Part of a small language model's weights.
Size: 16 layers, width 576, 7 heads of 64, MLP 1920 GeGLU, vocabulary 8192, 74.3M parameters.
Architecture: RMSNorm before each block, no biases in attention or MLP, tied embeddings.
Training: a variant of SOAP for these matrices, 903M tokens, 3444 steps.
Each number is 128 + 24 x the weight over its row's rms, rounded and kept within 0 to 255. Layers, rows and columns count from 0. Numbers have three digits each. The size before them is the row's rms in percent of the matrix's.

# layer 2 MLP up, 1920x576, rms 0.0841, rows 979-1072, columns 432-479
095:113161107114171152125127067148115122110121173056118113121105137145163119137122123131117147144154124130098116150135133145092115134108133155100149
102:122175129078131140103148142158113095158088126122086143126130120139129126172130109097139121162116136136145181140123118136144151145139130129095131
094:104122153127099121088132123117157134063138104118145128173140150137156130146126121101162109143150133141113131159124150139100156129120131083103111
104:125152085122130166139169120154119129065157142152082068097127124143091103172069120130167134116118125138104105152134133084106162102135121144115123
088:123080128159145111165155142126119073160128156154168151137115139131110106150086097107110127130151129156142050124116178138142130164150102111143141
093:123116160131100129116131159138118137110128132172187089152142112123125097102105118123129115127065135170140135093164148150083174120117155148125129
105:135114107194100183146115098110121131134153123147088095126137131068142118094137122178144113094144100108118145125113168116136143125146160126089195
099:132133145131074142150151146123141101134142174152097125140073132106171105138124152097111131151107091132111153111130144143107093150119125105086149
107:132088153100110127109136135134134142124127120160141141138122151111139112135092115111113080151138124128115143145102136123136094134076103140122143
098:141114129141145146153135155121080102137149156136109129131177128149172128101112102063116134163124163130120096158127136158135127165125109103102150
098:120149124118126147161133142156136122140136112134131107136128132181139127131089107142138102100104161144146086123109085137131140143082133127144166
102:085139119121100143160096134165125099212154142096153136106154123162109145165088112098130171097139127148121155127131122152123149147116146116118094
100:137111117124117115144145147083104147123083128107117098117156119139137106130115155128134090123100109172110146135175173150099111150137075124130120
092:111078142133141125111155111128122110137134111137113081133093123108153155158113169171141117105123094079132144170110096104121119141091088154125110
105:130111115119110085147107161144144103149135117150117099124153121149144090114136162107171133132085107101151152136122139124169106119107115113103117
101:130138052097108104153127122152160137112107103131081119127130154104123155111157152114118131121140140127091109139157113134161082124082110165185150
108:134096104136140155125142120131104157148097107131099118139186130087164133137117177142140138062112140123140144144116149162127171117161174150092134
094:145120137149162120146108095120122135147108102077136131130129150151120163097104164152098108120130138117148161103140037068096113126104164157138118
100:154138122094126104150138139163100091135082124143122134118146125067105122133117161155091165131140130104133165139120103125090140153135130138145087
097:120136101118115157164097081121116156150129151097115142085135076165126115163151129155115151127133117120138125107161088122166150157145129108113111
095:126150138131097109147122157112150121170136154164132119112146136165133119114077156153097136122113154155132107140102124082129136098115168094110182
113:134113143134136114145114139171054133174134129124107149129133150110105122141171069134109118075164183125134123120151118074099131141105090102138088
103:067119130142143093119093144118135099144090185071116088159124111127146121134124182092126135152111132099149107109127132127164132161130134116114144
103:129110130132083119100140144149146174120111112104116131147133094124109155119093153127148170094149201173124098153120113141126123119108120130119151
101:108134119163153122129127152102147156133137110128103167177103150138087119124088122099115111102119141097147136121146134196119190146109122088119132
105:160138146117109131135146159158165140069143120160083140114125084103156136138149135150172153138086143122118192109137148139119131127137095144124153
095:124129117106128173149106131124097132148152128135127141127085159079110153107131099169106114162118125149067107139135105117122128121103106162118114
091:131114081126119076116110169136121104144124103128139124137119151082176114139147155140116136142075121125119143135112155130089104153135109121124121
097:139086123168145086117077152152092136155122170139111141151116124099149103131115153117134166100122081164083124138133200152125111140139123150161154
106:098130126137140119131123127140132101138126126168127090095137111125150149188089166123117078078111137123090058159119149151120152140085108142085119
111:165106144099142139096148157134153139154156114156146122110103178110137162137156129122099097156114073120165123121155113146119149116105119128178139
097:129142105131144140141133078143155140134148116115169098090131120148145120115127061127122122133157162184120129151130128088140102180121092138147111
101:137088114194115155087161125122114123113070099097136141147115089103078122153170129117130092079065095142108187130135167139111124159077134132117158
100:115161102081168102147135121115126072112153142160133136078175148143107126102132123163129111136089115144141122101091139089100122134128107123118098
103:157118154150113168109155132093104108115117126138135069147132109149143094136119151112154128157152103105131131095113158166099102124103125104085122
097:128127118119132142140179136123100129104142092105128157139128147131124131135139120138132135145087076116120165131156101104152137127124142141120120
100:128155117154141155108154101130106157117102115128089137132102079132112148140092126099100102112110121118117125122125130125123102138164176140121159
109:113143177104134128145098134112118110101160095114139110153136119158097148103130107103154100106111104110132150121114126131125170098127156124099106
099:145085110147123071134079108133098132164127147128134145134218138167150108117103155147104105098127118118130115134132127081137119094141120165102091
098:090151146148129101087145153133054139160148120162117109144113138140122101139097151092153117144131149111186117139155100138142133154141138129107155
092:144155133124119103098123106197116176153127128108131097110107160093114148145148121115147106171106134120117138097126125097133145095136083129199120
103:124130164098162117123134088097094129100112139076118177124122122113201083096138152165110148145145104127152101135110161148163119136171147122132105
098:093077158155128131146098162105125072156168141137153151143132119147135097114147134158127077146146117112123124122140110092129160130159144103088131
101:101122108181116153145155143116108128144199124156133149138113115100120097149151117134162162123149112165155122155159131142103167086079133115079156
099:160131169127159110122120159141106121129123138077119114152082139131143168157122090147118175185173126106105141134137130119150081077157118170139124
103:168162148063145151150118155095146132144132147135149132121160141121123129152145128107188120116126191119153142105100141168122117124108110160146096
101:108146151101127127126163144103133144119155114155144102118148139150104124120159139115156152137103126148079100142110132091113149155142082163104155
102:114132104161112194126119148126130110107142118137124154106123098106166129116200110110117106094142098144188128144072133118142137126130124126077122
108:137130166137135090130107125120141140160179111146181150092116154118122099115111188099091125147105117140158139136135124156116082132101125149148125
101:121129126130095110141137163147157147131130099125110154092112107117185092134139134141135144110124141126121101128094140155119131120126165153156136
097:164120119156101134131104175123152104152138146101118163117104118162127184137142098122128130145148128119073126122091152098126142152148139134095157
099:103103109152137127126135147112130096126152141102140126099136116110129096102128098096132114140124151090134149129127112118097132149094107123145148
097:122131130108110101122098127142104137132140122113130128143171085142109125168161089126120128149095101121076108151127138166077131134119154145153053
095:154111143137121120157091135108116154139163156069089077148103134177172115109121149163073102147097120119093131164116160154143166160099118127136117
096:145163088179169096077101142117133111120105130134128137162126064149123150138173139161063125128122141108123125135149136086139152088124151120135143
106:110109114163144071092122063099134117134116105116100120124167100095106057120112149125130125099118140113140164123124144108122101121175168114114126
101:127101088089116122193089124126130113119119121149132139113137131144112139112155103147107087119125120119139152097130097116148099191130115175093178
103:115101143164145130141120124147130113111112133170083123176109132122146097130132133095153211138150113133128143114120155136158172157128092139131114
094:158104139139095161140107150110134112112106095134124176121158181146136143101101121126127092119135139121109135109145142166107151123080121184182133
102:137120094144149160117093124147065114105151148120141111056115140106111125125124135138160106120154141130167178117136105152114120140059137119114118
100:118087109127096144129153149131092110123153138128105106152127116079159112088126144146137099164162077137131109125128106147142083111132100089163122
108:127108146135135088128156144101153099129136098113117107136131129126132136078110131116137107123146122164125145142161131180116120132108152133096126
107:090153118159156144139118135123167125082093087127156129139082162135093069172153108151106143156118140110116143121158107124135192123147101111124125
110:096157133095161113111185155168118091154077131113141128144138135123116178158095165165167157126111138103119141131140108088121103132126101118077125
102:117130131145153133116114173193138122151121132161097173120161154153149130122087176137093103090143137144112111138133155178082209129094075114155138
104:117149146100148111079139164148112113103116090161118125109103091104100128128153099096121115133115157090143167148109129123105111085140120126115101
096:124190079121140092147150186115097104136088131145114151156102120134104139121094139102168095077115102140119128147113132090115124111135121143127084
091:134156155090145139097147147152129109137164113139128094133071095077120091142114131153118158142166137124122107128144134135140099128128150116139154
099:118125077124105104115133081113135117113148146124072119130142111151134129166130127127125126102134107136144086141117143133123117130140162153132142
100:095113119122147153135123141104167122164138145119126088102102089162122115143122107063107139112126145118100120107108113118161114130185104153155137
094:165077119130144148126126098127071191143179117140140094132124110141144110115128141126090139110152140149156132131109137166130116167111134119181121
102:127158095110140138142158155105144116106090124160158195091092141116093123125110108114142172077117116137197099117141107128108129146093141139122138
099:146140079141146126140110107121126139117089129133137152129128148131121161076095145110105132130129129172126121152125107112128097153141158119155163
104:117156081121112140087102114135098106152105135108130109167103121142122130099173104148126123126147167140130107124157117160156131120163154100144109
105:107127174083100134131130146128103126088144151141139145116133124115144081083121133141120150163155112157127108117137169091125166174101120144125104
089:135140171123155141123115158111180140131110159116144134134130129122119122083088136144107131169115095154146143149139139126134140147107147102111130
103:109095139073114120143144186143130102130126135154132131152111113100118071116106171166095102147108099149151091113161142102124117123160176132135125
097:168180155146125130120115124113122128095097102134147160093181167126157124104150106097106148140149135120146159124095129131084131151126109133086067
096:112142124120085142102150141055153113150095159159148099143139121121104140138123154153114125149047150139117164149131114123132144139151089145115142
100:088098168141142140126136142105124104170141124142166167115107156148171074150118130124150146141106107123147143110150169134098131133163138105144119
103:184152185066129126177156118065117133120155096166128075122093101153141128147155161110082127111169113123175178158133129137139134164129136108114138
094:154113144151150138139137125137107083137071141146144145131069113145130100100154107115157115163123123140155099127150138123162119142136120158145124
106:134098121147107107149130134119138118121130121044127124102150159124124133148145138130140142133139142141116144142132131095117111125131145177120137
088:108177137159160116113120084095155121154125099108187142129072110170114127114157107135088117140097091146071129145091138162138161143192080131094102
092:144149135111130111179084146123166191083109148125133143113102119157153116085142099111104136106091085116125137110148125125150148168126154138152127
090:117171142165172139124154094095132122147141119142157130103089116105119103176085112108138118145146161119091144117165154147079080169118142135113143
101:140108163138068120124129128135131106080113163121092112138152097121145124148123127090147148123146095147119126106119126147143142169107133115108108
098:107095105122146130115143093134171155123125156147118117129112132076123098131150158151113117113191161089054179134112102107109125159114129136109146
100:098128166127105081139122122151139112082113149161159110134121137138114129129117124121145154101128141136109105127112137135134156158140150169096129
098:061097127124162161138114070103119115117128150114121149120099110103116089112095146125140124117148142117117138133104169121113154124180128092099184
106:086127148123132134149180145108120094161132134127176113117121155096131135148110109151105119121109117134159153135165123129151127118147106083137104
102:083100136099091139122082137115110126109141106091108147166124157120073161105121108085129108122109154145136141085123078142130127072174150133115132
099:114110152134135174168143109121140108142133146156092133163147131135125106114129150140093116130087153142100111141144129148158135138141133148155122
097:138151133121128102165129105134108109087119104125127144144149119137149158149164135123138156109134094187110151135142114097138112117139150154111139
# layer 2 MLP down (transposed), 1920x576, rms 0.0636, rows 979-1072, columns 432-479
098:115148110109133108133118141137123142079126124122150124136168135088136128121146141125099144130115125139155139126122121091147132167117110098146112
106:107140135104126133119126150099144114122103116102118164152128107156140130135131126161154167135159091136147105140143112129124152107120092146128136
100:124137138162119107158075120170140158122108153090084121133076087147158132126152117154140149126083133104144125146125112070167126181185130140115125
104:145129110154119148125186142128124120159131131168151155160079149080101111138132103110123113101102161150144158140159157138089128108118149125126127
085:141127165144143153131121122139098125135172126139125140130151132153146106138091114133129132138116126128108094153122134122096102151119146138131130
097:134184106151154150122162126127115140156139135113121087169155131119144173080169106150121123143141126171138123142118128100175103172144132122106148
097:100129127182104111165124088112125101135106134119165113126145125115071128152141167180103138106135101154147130107136117113112094128095126167100097
102:133088121123127167150141099142108121120107158126145123143112089153129155105110070147122136129158141109134153137132139110132145129127124100102134
104:105127092112147137129115131087125168135146125138123127136112166138124155122185154149126121098152153120107135121124124123114118102197130080155114
089:140098109134140133142139133148087092143172145150142123108163167136141143100136124138096128163125099119156123131097131145115147181118119106121147
101:148094117128121156124133144142072096130152107149125125106156097091142144145122132139135146102110120130086123126143177130111126120156120102138085
098:138127128117123127138095134147105128139115123146156139112137134172108124096108097130123131124107071105141160090113139125148164108100147146116117
101:129117111154174142169127109143153120138113091135130123156129116107131118115130156148136148115124116110139130080112093188136124155122135126092171
091:152130125101166146138121120123142135105147119091137193114113121109132203119098126161151118133064103164120130110125147113160182098124115156138095
103:134144086147144148118165082140158130141122106109125101143086170102091160140146120137151148095146127119132122129110130139122128118134119112140155
100:142128116105139151128095128094132105113124146138133111172138085145102120124097104129134132144157155158115115156138144133135159068168118128091155
105:112125169177114133143130103118135084128176122161164142139093114123118111069118139087138157133119152117157138148138160142147147143132122132124101
099:122146142167098121145122139080111162079091120135160116102109093128142132116077095143113079171130098144132112137133118116120171094087103103105153
098:088132110110124141118155136105105139167144067146125097160132132141139136138126119146108139093153109150103130141097136095151146150111185129139128
096:132118141124159108135175127117136123136131146134127164127144087146155131113146145111139149126115123092084149111119167163138141129117112109122134
094:146157105123137136137135141123109134106124138136129156110147152150108129102129124125134159131094129138128154115116139093138176141108181142154103
107:119142110126167101112141164128099144099109091116164140109120134084159143129162112158149154074110133122126138081091142134126137157093156103126092
097:109171117102108083145104116125118107101124155134116119133138140135093088107144156089091149150123137153123097148091102144112146152161144103158129
091:061127167150175100112082109120137120125066103151165100119130142158128137144138126141165119139104112147159168159107136156127133158090191126150148
097:105151123146115155127126124125112132118154154142124148118102095127144143132106155144114135130123091152154155101158128164123119105137119078098151
096:129119111111116118114121134117133118163160075112148134158142128133118184148095125119106103115129154136112098104121118142128162121152123129142148
100:079133137104125142162179113122119081083114115113131143128155102146145144125100171100111115145143101082219124121137120131152130096115095110155083
097:149123124125133161116120082107144143140125108156081125153127136160110109125129092186114107107157119161134131131126116158118094138140171124111172
100:134104133135111095110122154110105113118133086104145152145151155091187126141117110144088103096103122137085087139124144178153124138118146120136122
099:168111107117135145119158083140101096100117125135106104158120127134112134121142120107108158134058155103123154116105123169096101158151138108138112
094:141131140122150141107145114131129064163152120085138120163111077126088104129119142141117143136144121158112159119133128117142108098126097118138165
101:099118129123149168158118136141113119137157159090123104113143101121135110145113118144119152143128148113155127160110130115102080138176136116146163
106:131114069145137134138140165110084162115077135098176134125090104151131130130171098133113094132163130138125161074098142111101150152126141125135158
105:155125153131104112098140114132169128111116133132155085136132147133111133137122126113097120093145163096142139130124107114179135102140105099157113
098:117155152146133131112090169100146156105099107118135078114119121169164130113124162122119103124137132137131139114086123129082108120119128083111144
094:127133158150163165142084112160139143136106092121177109131108103136172102129165144129126111138108106099117144086112142174101131172139169170137128
107:133161134095146096134127127152147134162133102147075093136126117169145120093108128133162152088163118135114107093119121127123118118169132122103090
107:116129124135184137128144102075114117140143130106170132111124133152135101156125094150139109161164120144128098147150100133147082080137143072161131
102:132132111164128120128120133126102159171123113118136144140146112129140073148119136098141081070135097136118176096107114174121168095140102154134184
102:125137105148109113120138114083151124173119145171102171123120107124138155148082137075173135158160119083142110125127115120165163115129149102121156
097:124121130141109130117160152122114135118071144142149135105111129136117137143150146124102144153163132130091125140132088123106114139175154149123105
096:138094127133115128122104171132127150124136123132129124096123112097112145138124099146119138112095118130083128113162070145137133128129133142094124
097:156135123115106147123127106146115170098175138100087100125125107151108162130142126138125152139133136123153108104119141135153099126091114118157175
105:165119145119147135111101119130098136114159104106109102135097107136119121125143091161148121126119138130141109177181119097118157087140103148132133
100:156146128128148146121121145195092100115119110078114092139129130095111155152120109109130166159125095119134129136130126082121115137179074129159126
103:127137148159142144164150097131174145156151170118135139141127101109129109123147116114154174148111130123117129152108118116104113145116150118141093
103:077095157148092142108139132139140136155113137140103144148113152165154147119154125118124108104160116143146152076162132129131113072094131129134115
099:152139133172131105123100139113111158137125140142122157125146138147132103148070129134152112164148132106117102056138131119141144111150110139117120
111:129114110132144130156144141119147136103101130151113120180148109154170168126145108133129093136119107090095120100138109092133176151093171115120137
103:167125133112072117118118138154092122095118109151153155140128145146142135136117099146130153136112146121115175152126147130116113136119165115140149
097:133120141159127153149162167177185105117122145135132161147117115150099120135148146106106122100106142124110120156117117113097120123097113140130120
104:172143173161137149158157129158107162124125131103121161123156126150131114132112161126149133076138131119108133125111140128153112122123150086172135
101:120107131106108155164103148116115181082107104139135108130116108088137146137110125097110143089114103127178112143168151145097133125123111095156077
085:126147096141125137129097109167136126124131115077104135178108135083092143119071156093130149123142059137122114126135167100087147135147147133114131
104:087116098130134149145143159126149109081138151104073099093147085149109143096155137139136148128118075132093143119122101128107137115109145132090133
107:115119099159127166148116106127110082203136127141145135113150171113065126125131128149160141096133090114138117165145129133132163127166220117090104
104:176145136090150092121153114138143185108128119096103168101062095116113084113125162123149132168142128128130112084146133144124165108107128119097146
107:114160174116165121182138109112114124105146114113111154127136142146161096123112105137133088090110098149123150121117140144113112125162135139132128
098:142133131141122111105126121132133140136162129094111136080110123142124057138109139133129160110130158135128118108112107114143151140150129119078137
099:108135085134111142132111130121147127130131098132105123162128158137121147171114116124121117113117105124099118084096118109147141119141064149120107
101:092152140142157167155057127097127143118092088123106111117114191150093125127132133150137087135117133099133102099127176100093168139121137118102128
109:143131107116153133138120136139140119136147089130112099145129120131139128122161156146143132133119143152119161162172106144077136140108176091127121
103:164150089160112102123122094102132138100105101120149151115087097126138120142108170207118118129167075137159160095156151140140111107108136112188116
107:129101134104135173161165127148142086184152126138163144099079098126088144114126147074141121099134148088106139150105149112124113131172143126128146
083:128106148105128150128132140119106128095127204116137085139154130117119097128123102132139131149084083139171142121126102115176116138146133145137098
097:124127158109121099109122119163153060134122139130110133139125130114097101121127125118132151129122145110133111124124118174117118118136114153111112
093:140145142129102114188121134148107145141130105135116125107085122150102106168124146110122065100107087147137178102116109148171150132122146144102141
093:108140118110109130132055135124085111164122154136114115127166167160137155125161145143075087131117114145139148144154120138130147158130101125147129
099:143141152188156114120123133146122135126119136121126154133122137139135102140143091127149138135146145132209113106161101159094124117132188116122116
096:093125123158139171130133143099148112127166102134130118117145127112135174129101148130087104072095136175112092104100109126128147106107151110165105
097:109105118119142148129166170104180093106183131114176155125132123131121131151124138127085114127157131145105129130116127126100138150153137140162125
093:109127116146148164106113122152107133148160119142111153157114134124159117103130126132118149190140102127112119125108089121164103127116104110117138
103:071138131124103084109167123169133132101113087139138128095173139164155076135122125137146118106123117110090129130134171094117126159146127120127108
103:116148146088132140127146108073113086130115140105141139137111145152077123138125156133101113176109131117165117095093154130139148110114137118131100
107:080131155137123162110145134139094175104106167128100097146113140145129106147146138128141145168135161160111131151087109135166138143083105130081141
091:081126130100123168132129101106185083090156142151120145117135144106134149097141093138139158155114075124171134114170149129126162156131101131132107
107:144123145109117120138159121166179113127113125142137133110126094151104077127131107103109148103124157124133141126111111135156161101139151164172113
099:136129125096158155124117115142132081149130111128118153187100159116103123112099105109176120157094096162133081127159129129099133126141141129166171
093:164151112112118128112120110149120139162137139115115131117131140121155082088111129116121142113165101147140095114125144124136134118161153152111137
105:116123138120146098141130142096111123161128160115118121158145108141117106131156145119132145120130134146102119119149125100150097119124109135115109
108:181145138133128144179125136126116095136152153132137115140140140145121130133131117090121124153131167097164173086167152114117138154097106116103094
099:124118143124167101097150136136125158129124124175093090119137146140139159122112122114172104128116106153155126147125151170177143134129142128139190
094:115101174135144101162117121095123152107159125148112101133109114133084103101174147124141102163144156134145120137131115149140150157163146149130129
097:135168141144131163109070126142126146116099156104114096138111126148138108073113132150112086139153147158119124171118113151121124120178122110102129
099:104144148126134088133144125127098122104124110185090150179124149132142111136099163098120225145137146132116123105099144132156113090114118105144161
097:121112118163133125147125096148183140109107128121107097149129100095107159139162136147104126113113123145141130120119101087183140146131066164158144
103:101146160150082114104144133134114149105117123173108141120134115154139142137095109122162133130095116112132099127148089130139119103140126168086127
095:118107130115135139153147167125140097110113114132142125115162141130155141119129089123086156140099117119208171127094152144101167105082171131128078
104:154142156135130169127117140127110158145097144085135098139086126146116178126155099114131102138107112128145125122170115111051134111141151108112131
092:080144147111155118108124166093120093122135099118121116108119130129123133126164106117175163096103114153114168131149107162095149151153136170128115
106:102073136168105135113107131089116121138119182104133113092136127136113129109103120174111141115122089165105146128136162128130139123162128125113129
098:117089127141107118133107144123095141122136163128113119118113157138075113130129101057133111087107125119140123101128145124141155127137142134110126
106:139132161125137147147121145152132164171152053117128130128111141116143124115098129160119120137133201143116138114161157146128142113147106130136123
092:092134152106166143119093093114127132125149172160099149132109146127111149079128122116153121094113130149152138090153128115187106157140125188079109
# layer 2 MLP gate, 1920x576, rms 0.0829, rows 980-1073, columns 432-479
102:157122124132203162169146146110116134143119123159142121162180126116151109145113104074126138127135116121170120098112080102153125104108157143143134
100:122140101164100154135141092115106100098119121142131121164148169102125104151103143121119128119134144156109114147128096136131105100083106083112143
103:174122136124144126140129159163125085130124151110137117134117141105125154047159123119137105126110164130136110123142126114125114132157128097108128
089:123177175128109148101101120116135157116158092102103114123142116124156151143164141141149127140123104099064169143124089088112114120109136157104132
093:137152107137093147128116126133137151166161121134118146133119138136122112141125126115107185134112167140137136138140157105106132094126134093122138
105:117146134082145147160119163148146129128136123114166130110169098177152142134117126130108119175109194130119066149128119138091131093146116155181120
098:121080119161066157152172148134074134167128148121101150156112131138106132107106147118153133095140085114154164098147129179140111135107149101117125
103:093130116106150141081133159100162107113137130112103123111098129099116119131136119131145138117148158089055172141115079155123118131132162157173146
091:125136120132118142130124136118136101157121138141144129135139112115126119136090108073123150091112151138113113146169126143168124113113105105123141
100:136114120111150132119135115120103148134142125156121136130102149090128137125092098128149105119108130138111158119169165146079127152112155176156170
104:150125099082117141129105133135147139196119137143139135121145134116141132161123116093104126119160124117097168137118121126116114167126109101130091
097:128115115129122128118171123143129119162088138153078124113137142138130090163117149151097141088148120080112149121121188164119132156152143168090160
091:143139143151163125119136098150131094155110125132148138144116097133104113112136140115138133124098132129120148155106134118147130143120137127094085
106:177127118093121128113137101123170106116157107101117116140146145126093147150123141117142172134103115096101117093190126096103168133106180161159147
099:038131105137088141172100132185150123102133123147083172155144099121140148162137146151134130143128099075088131137153136124161106134130126113167161
105:127140108097135132121101133156108174176079138137070184154167116125152126153139139139127101103116140115127149109118118134152112134156146128112132
102:129149065154141102145143155132131134120096124109109141108123109165140117086107130171120104147146151135112078141137131171126115129088085107157119
097:123121148171115146136107100117160121140126120083135159091141103163127157141145160151153191124115138102124168164149137122150122106109079115130151
093:097129128111128144134125159133133149159094150165143047134135145174154129102108116134126133132130132116136153132134132109142146097129142129161163
095:134128148147107129123118156135150123136144155168104098087168163146119085135090149100099145129119122149133127133114117132086101086135120144123148
109:129090144131128172150133104085176131156155120048087086131126144166126142119122158152136078129123103123131079085140128143093163112136082132128084
100:156136120138135144132112097121098118083148180178159128129106151111123139132119118075119146168138099159079119115189149149115109137133146123149138
105:176141062132124129119115129159103150184136135113087165140118128110132122121131125118109144109141170109129106118132117131125142118138109091143127
099:145134078137113171147145116148151118123124149133134140148089111113097103148157103113123138101122129150094105133125134144118106111088131141129163
105:133160095120101110112125160073132081091092078155121124114116096093123150137127145136118160139109111152126174131160151200115110104154140132108144
101:155152112138139151078105142115130162125127157110125093109105118126122114157112088122134117141146136115102074126144124097111133124121086181143160
093:168123105118124149156096110157196090133125108114092131143166113103110136120143186075096154148079136155151118147103119127071180127138102129119115
095:110158096091119159131101090158128151140152118123165100139122132136109153162178145110135114163165137115115123096138105163196102104106100083140128
108:123103134152166103113125163162137096119118176130122127105148136087088132115145118116177109114114138146144139166068129135099098162141122143135139
108:134128115130124103105188169108094178131114105090104168136107167131134113137119103127128131139109099125130119110187176119097140135135126078159111
099:102174120151129173167119110147144089148120140105099132126117093084146119162122192110131148122128119130141090124204160166096126107132169101128118
106:147141120121148079105106119083120161143082128100126120083115112138145199155125102102146136184137088158106122122151160132166103111137122112163155
109:104121147098135137113137135176146110112114136153141078131162111191140147134130152106113133142125124100128147105117164088157161109147117093121111
099:135094154104133120096156112111150126170186126121126135115123151180114127119115126118154110101101148169134148127135048127103134115134128134155168
096:114145114130129137079148112105134138135126121096125122145137145156112129133135133114146127096141155165119122127144130098141094121140111108125124
110:147153152131083116128088108157098132154094115144129136176114129142169146118108143124140157112148118176146128101191150151117126151153168105124157
101:145135135141104141118114138106116117132178130164140142112102047094156163134101099095113127107132122149126151125156105128088153090162143175127137
102:101147132106140129105118145051098139126078158113158109163130109111101124113124132154169090145156096072150102145099150134140098122107109116125133
100:114143156107150158095134109144094142159113084124120143117119121163099128108124102116147141092101129148141147128127152122141160164131157158138158
094:129177118131086100125166144114108162137124146106098108134118149109139111115128109116128089125135064106112142123125155140132111139098125136144154
109:100122120119138137104136119169131132110186125135163162117126110134131115113146125139121125121119096126137115117114137116153147149119129119126114
094:146121156076138122104127147082195098126096120134099155147175148099125120129117066133136124141151129113130137148167111137118161121179129143139108
105:134146128097150144118143123115118147169109143165142134133193117120145131134144148150121134145116116115166143144160125138168112128121158109102087
093:118099131092141111137130091162150173127162113137158113127123127132101135118109133158122127122134150103121174105137123118148129100117149072134116
098:078115135148132186129132126131155115159123124133119118119143110167156140124130137132119165162113144133103141121139151058137111137147091126141127
102:107136179123169148119155107114120142125158136142089120135106124097139102157151105109119157110101130132147119064170132099163105117121145145124131
104:112099137128180138135115113143151153159132151142147107150113121116122121125116144145136085101105092113124130094142093147132115136139128135150127
113:163132109120151105192126113117153103139135113159131144101139123170102109117171080123159100109127133078156186125138155125162091136133145124143149
101:135107128110143113101131168102112129091092151112154081132081157157099163160115176153126131130134138092116101141134146167114132099147122079090142
100:148127134095121156119125135128112150147117125124144095155168132107085087145150134114141090112152088186126120136130098141123073088101170101130110
099:161067142137092114127114126095126129161097105108120118108158120107123113124122176148124121146124115139156139145171152158171135122132106135121099
097:144112104126116140130103141093144092135150181151150143083129082150167112170175185121109130132118100131138152122163171086111104142121124140127137
098:144139106105115150106148155154105092104079093147124128142117092108058142131139100089145165112163117138134130121119134124094116121167143156139143
103:114159152137181103158162138127152097129124166128108140127145104145150149144116101095144148136110098116112128150140173116117124137114125154153154
100:131103095119131132166134144143161139097096131137148102082115072154102115158144129116108101170129164128137161143104138108141139136139133121112124
101:127080082149137125149126093157159115169108085101123152112162123148136102168131137082142112125119099113117128113121123159098117125141121132121136
111:107099121150136092133099108140117103114137070130135156128152158124084139134132113084110146130113143159147118160113130129131147109096108103128130
098:105147105150146115159117116148115136122137117134110117116121163145143121173105094110084135103122077121118119118122131102126139166132130147158090
101:125130129104160115125123158170120122139081142080113136197134147127122127085116117153094177132044157134131122154141151111140140140165102151088148
094:149094129103100145170113115154156111120115130197139186114157105148111128111137145116142122118161119163141095132170085142172134148073126129147112
106:123156126125102103112148150129107103114120140103129102145140107149105114155125127135099165150068154123131137120115169150103124164150121107099099
105:126155108113155125145171126094129127133145130134114138132160126148159131125140162123150091176137113138115135116132141124146113136102102139135155
103:136180073120206139114113116149137154138167178129151170096120144150104158148102118118087133162145168126103118113128135108147154156129146076129128
103:115131099097105125145190114081119165104107163090150133148154137101066097121147123090162121167106099163163143109094090096178092134154145129127145
104:125127160098114139124110148092117110131112068146134132102067109165207112123100138142156144117148111143111136133103162104125132104163120114190129
094:142119161166101140111106092120124145134188118111135109062120153134131099163149137140078095130145148134132139105110110139202122150127102119135184
096:118107124154080111158093117129131158154118142112085147072160133125131162131122131107121133122090135112159145112139147163148099153096092151148130
100:121135130091145101144129120155104139116161154134140109100124100143139122147078159142074120105129134139108147157140131146110092108136125129102128
105:145101125093166090105136133111133152154117123096128132124072173139121117144141074108107142164148118091107155120142137163074150152177097140123130
094:172104089132143088124143139087136130095106155112180117132106148102143123102114144129143120134166160124112149144127097176110139179101101096161107
103:128103164114107143160087065186092112160117157119127099145154119155156104137097155116138099149153118125107158157108196131113141133167102126126133
102:128150122112093119157138106147110149115126112150164159129114164117111107103136097124119139143118107126099137100153096149153105133112097140141117
105:124140115109097131120162109152104153136097105089119077164104158121118117118188110157100146169135137151132107156121108140112114132093107110142114
104:089128125151135149106094082127096158119137188144120133151132143104127128133061147124204141139132124124116159074167093150161117157105127136193115
093:111160145129123139137122153128090174139090129114153127134098154121137101116112146131109128138147154144095125136096112144126113113119135118134107
102:132148127105097142155159084089112127125149160151106124154153155145120109150163168143122141160124098069082117081142129115171102114114102130126161
101:109110088127155110084154165133101134141155068144128100101141130155137110168116119111131148112131121156136162152146152160144102098089108123152172
097:144112124119086122108146123112096086158120124153147137159113131100153103108110147142124114159079113158119155113146127142163124138141131144115129
105:131111127104088126158164143092129127094133165157116153090128130154127122076150121128133164154126164145174096111111066146115158138161145149155133
100:144157147113119169147121070143144120131151099105154118103130091194128176131120104122154120175176119149107097143165148111154132138143122155143126
103:113098115115134092123126112138136136122168133086128180118150136133128159174129154139132130139136124113130142129135076086148164148108133082141119
108:143142085122114134147136109162124099131115121068126113106148157139139148171135099135097154124110146133093115132159129120110122114102140155120149
092:126104126150117123141117118151114115122118158128108115089148143120159128086086180123129101109133149122168119120120132109117106110152129083084157
091:092164132112069101159108153133150110065124118121088136155147150096163100087137159082111201120138134127085096124134107115133108125120126108127135
091:132157116134123123103125158109114068095162093123111117103138135142130158149112135122167143095113170100139113138124141126115097160196158197136112
101:130104174083076124158129126171120119125120130111130122092128160061135145124157128098097103158130152159118177119113125158129135134105158123133135
101:184162094137157140131152101149173174094183162145129096162152075102098118143139130110122116064117173120093142179088113128130163146148101147153139
099:120109154155113136108139111151149127139168127134140181105124099127188128120155123132110093128133110131113102106100126155149087137194146097090118
100:124140118146131115138104159160108166127116134145131121131143185140119158121095111131103117116100123148122135141133101167119120124053116150146071
105:142125175158103073110149140138148115130140137084150127128121121102157084161125110147111130094112131137132134133135159145082150155120117132130105
097:113122151113112110095133129078131132108133103147129121125132143111146126115140123169124137133145138160111111117147091176107090110160132132130173
101:076117120107148143136093150138138169132177092114098111120112151132113148124114120133098086130167177146149117121170176143137128141120111135123121
101:160171137152130109154111069118176164100163133122119154114136154124159182121177113127140115106141115128160134163150120114130128133092123121131086
096:114097130149117148145101074169134171117114147123137121137115118141155130080128114153090136131146171158179137139124127067123195115141085130107136